Each number is 500 + 25 x the weight over its row's rms, rounded and kept within 0 to 999. Layers, rows and columns count from 0. Numbers have three digits each. The size before them is the row's rms in percent of the matrix's.

# down: layer 7 MLP down (transposed), 1024x128, rms 0.199, rows 606-625, columns 0-63
# up: layer 7 MLP up, 1024x128, rms 0.196, rows 607-626, columns 0-63
down606 098:490522495497481512491527534473482487492523439548496518500478521484506479482497525546509481533505551505525513509496514488542508521498467518484540510512469475541460475505515509484462518513484514
up607 091:493510499497502473492474507502501519499485471545517466505492475472498501551490467535501507549574513478510480471476480489479515553547486532489533544477525484504504497479535448489539476538493481
down607 102:475486511517501587460487461530496470468483487481495545481512519510469486480495505463511501481510465526508464495535508494546500475516504486491533464528480477526485489525483505521489490513525533
up608 088:524482560505441495566493530486497537444527477503505508490480472468477536512509524526497498467501498510527477477500466511485526529503473480529482506474508469469545504520514512506508511520524491
down608 089:489495473523549526499504453500498503458479438490524487462516469502528470505542496402497497495518545494462497502447504465527503519485490510498553514518486495505503499497485492509527489499471501
up609 097:536471473526523444532525499478519518486544518495494515516510469518466536519500493502512534480517511494486516484518554482510554468530533536512519488458496482505492478452512537520520501514535513
down609 092:502470546490538553488465517466519504470517544515525549524479512465526496523493442498470471586495493465508534506487517485517473498502461539520490455540517511529495456525496479507518492495493488
up610 096:520477454494491500538506518490505476500499441561480542538517530432519494506502490456477480530522526498515497544497498506493467501475479511514506501518511536533483503497504527482483473469544523
down610 096:489486504525518484482508514498511480528506526474527528483467476462495504539545535510507520543467506559511542463482525511501496514459497465523500482541495458523477462484503467506504529513489473
up611 091:482562535513477502525499480480491479509541513535513509517564521505459501506501517521472474502514495475558547498491500446498548508502483519450479505472462492512510498523516439492494515484489496
down611 092:489508486518509487536520531485487536523493538498480490481469533536529502491514474452489501483520493508528461487488512515514558512470476504487505448527508529434530525500468511524527488477528490
up612 092:491425524504489476509459490486516516487521514522530566486521439512494531499526519463504522534535486504484508509509561503495488490507504505483527524515537505473533490514531483516503508497482502
down612 091:498472496503507512529471488508548482545482493449484471485527530527496512487466525493481511484498484478550461511466488548489543475524477519472499503532482504533545510489434527475522514529492518
up613 106:507514457495476446521482487465516486527495470463526559532514509522516462479504521480506507509491499502538511511475508459539518481539507502477545509489486494547511504509471515501514495514520512
down613 107:514503501505532501511463528502475501538488462512504509497523486505483480470538513491498495511517526532492490506494510467581485448517509511475525526525512477513515505476488525501480470511497549
up614 099:518518503517490526507501488499479485517528479507535472516507532466503497503510448461506488536530527483486482521496493534483503499513489491505441494533500489504541512492546454524477522459527506
down614 091:510550501494486491499556538478512472473493486532474518466504487504507506526534526529524517531511500495523507472488525446534500457522536489509488525495528505511492503441492499486483556571526540
up615 107:517494470498518534493501510519565483492529510511538429498483508514516469505478491510516465521525499474497524509512471485516489495528479487503478437472476504465522507460466518486493551496520501
down615 090:531510531514493482488546503541496489499473452524532513540503470510442502508508501470521477508533486504465500501490547516505501488534506491474523529523509500507524472520498455460491470456482502
up616 111:456509440476508572493483503477498499534481500520514492479482475528521513504531547470523468531469526492507498477509542508472513498483524488511529516489557493441449527524449484522515519504473497
down616 092:515508508497515477485514505559497496510529491498519561549482499434500494504458456502492470517516510501510524500507525510496469496511494475462523536500467501509491499485522469481531541475486479
up617 092:521492518467478513474450536509539505516515487497501507506506500477520487508505498472544504469564515508497476504494500459514530452510518518490481484547501498493499481500474537451526531498429495
down617 096:452506511521529487494467476520504453528560508523496475484482492502499513532473512495528514489475533478486496492487504512440516512462497485507475514483532502537507517452515550518488473480493507
up618 106:508467529519515481509481492506482516509505508468481524475505500489477437497477489501482491492487532484513494527505466525509453508508487482486512521495452499543482515502505513533525517482505549
down618 096:513556491491480492476469498464514510491552471547515474541462493523496578500521497516490519501526470501503517505513538505495548504515506477511463455458520508523488497527495514494509492522469474
up619 113:518537469498449519499497489516504499501542498489489527487488478470500456506512489483482521542511515522524496523469477502493525495568474494508491498516466495515540530491526462523464513467499478
down619 117:496505496510467480485518506484533494463532542485454522505488556508515502529506490518455512479462524471561525478501539518512481535489530474487501499508481533502541489483498503476482473510531558
up620 097:501544490505495478484491490453478482523522497499515522470475451474466500488492490445483480485544512479495491503526540515483505535523512482478509509550529485493538483482453501490517474507510520
down620 098:500481497504525485528519491477487542503517465539521505462481499479486492536480533484470522498468467487507486516521544523486482502487498543497513547542495477454500519449487488509506484496522496
up621 113:462469508510525515512499472487513505533481502532517503506482490500493468467509535506503471547464516516479529502476567496514529470500522511492526553434505512452506493489498483504505490468508550
down621 101:508514515456490471475510512539499467478474468510504472469511491508501493524528489497500524469532444516522486526525482498481505504494488493528524488513499484487478487499526450535488491417469450
up622 100:491523468442518518486535501487521541497480459490472478503503512522527449482483471486538531520505493521463466441487491549515465505481491484469542444509520515509502489499474522506465492509485498
down622 092:496476489527499466514506535476502520461494533481484469520496442502463492467513518532466459485507515458511539523533553467509489525503433529524535511458512495491480542490542509487520563514513505
up623 104:531500511527524459487505500479547514476501523462528472489525508490471498524454514484492503511484502504491496458512460522491487504495514465455440488526496468503490535511486500496443503498433532
down623 101:490509526488494533531515510483485476523481532515515538515492477544508546487501504551524476506478506451503535479493501450522500508549541480535528485518500469452510462454501516511588510488497474
up624 099:527522484510498478479502498506521483456492511481491521496547502529494523483497508521499485468497475534484471489514430503495511488545503493545449472511504478534467494476543501504506519492521493
down624 091:502474544507497495494533480516495533499468478519514516495502513495518462519476488478482531512499464508505505536464494531527471497458492500508500508534500485530469509541535447521464488482487514
up625 111:503510506480497539498483560474539499525502474505481484540490513479510528493529576469471447482483483504498452456485487486484523508492487502465496538543507482527496479477537492481542498489529511
down625 112:554504505504512526501506516531523529521481416486503518480518527491528473509532503487471503439484484487492467457478519474503469488520491505497531552468523519505500507495524480499499495516499503
up626 102:516508501521436518522480495490451484520525490500519468516507482496467553482492528494533532485510505525514530514562455465494491511494474530461545488497536539502506502524519551520452497483466490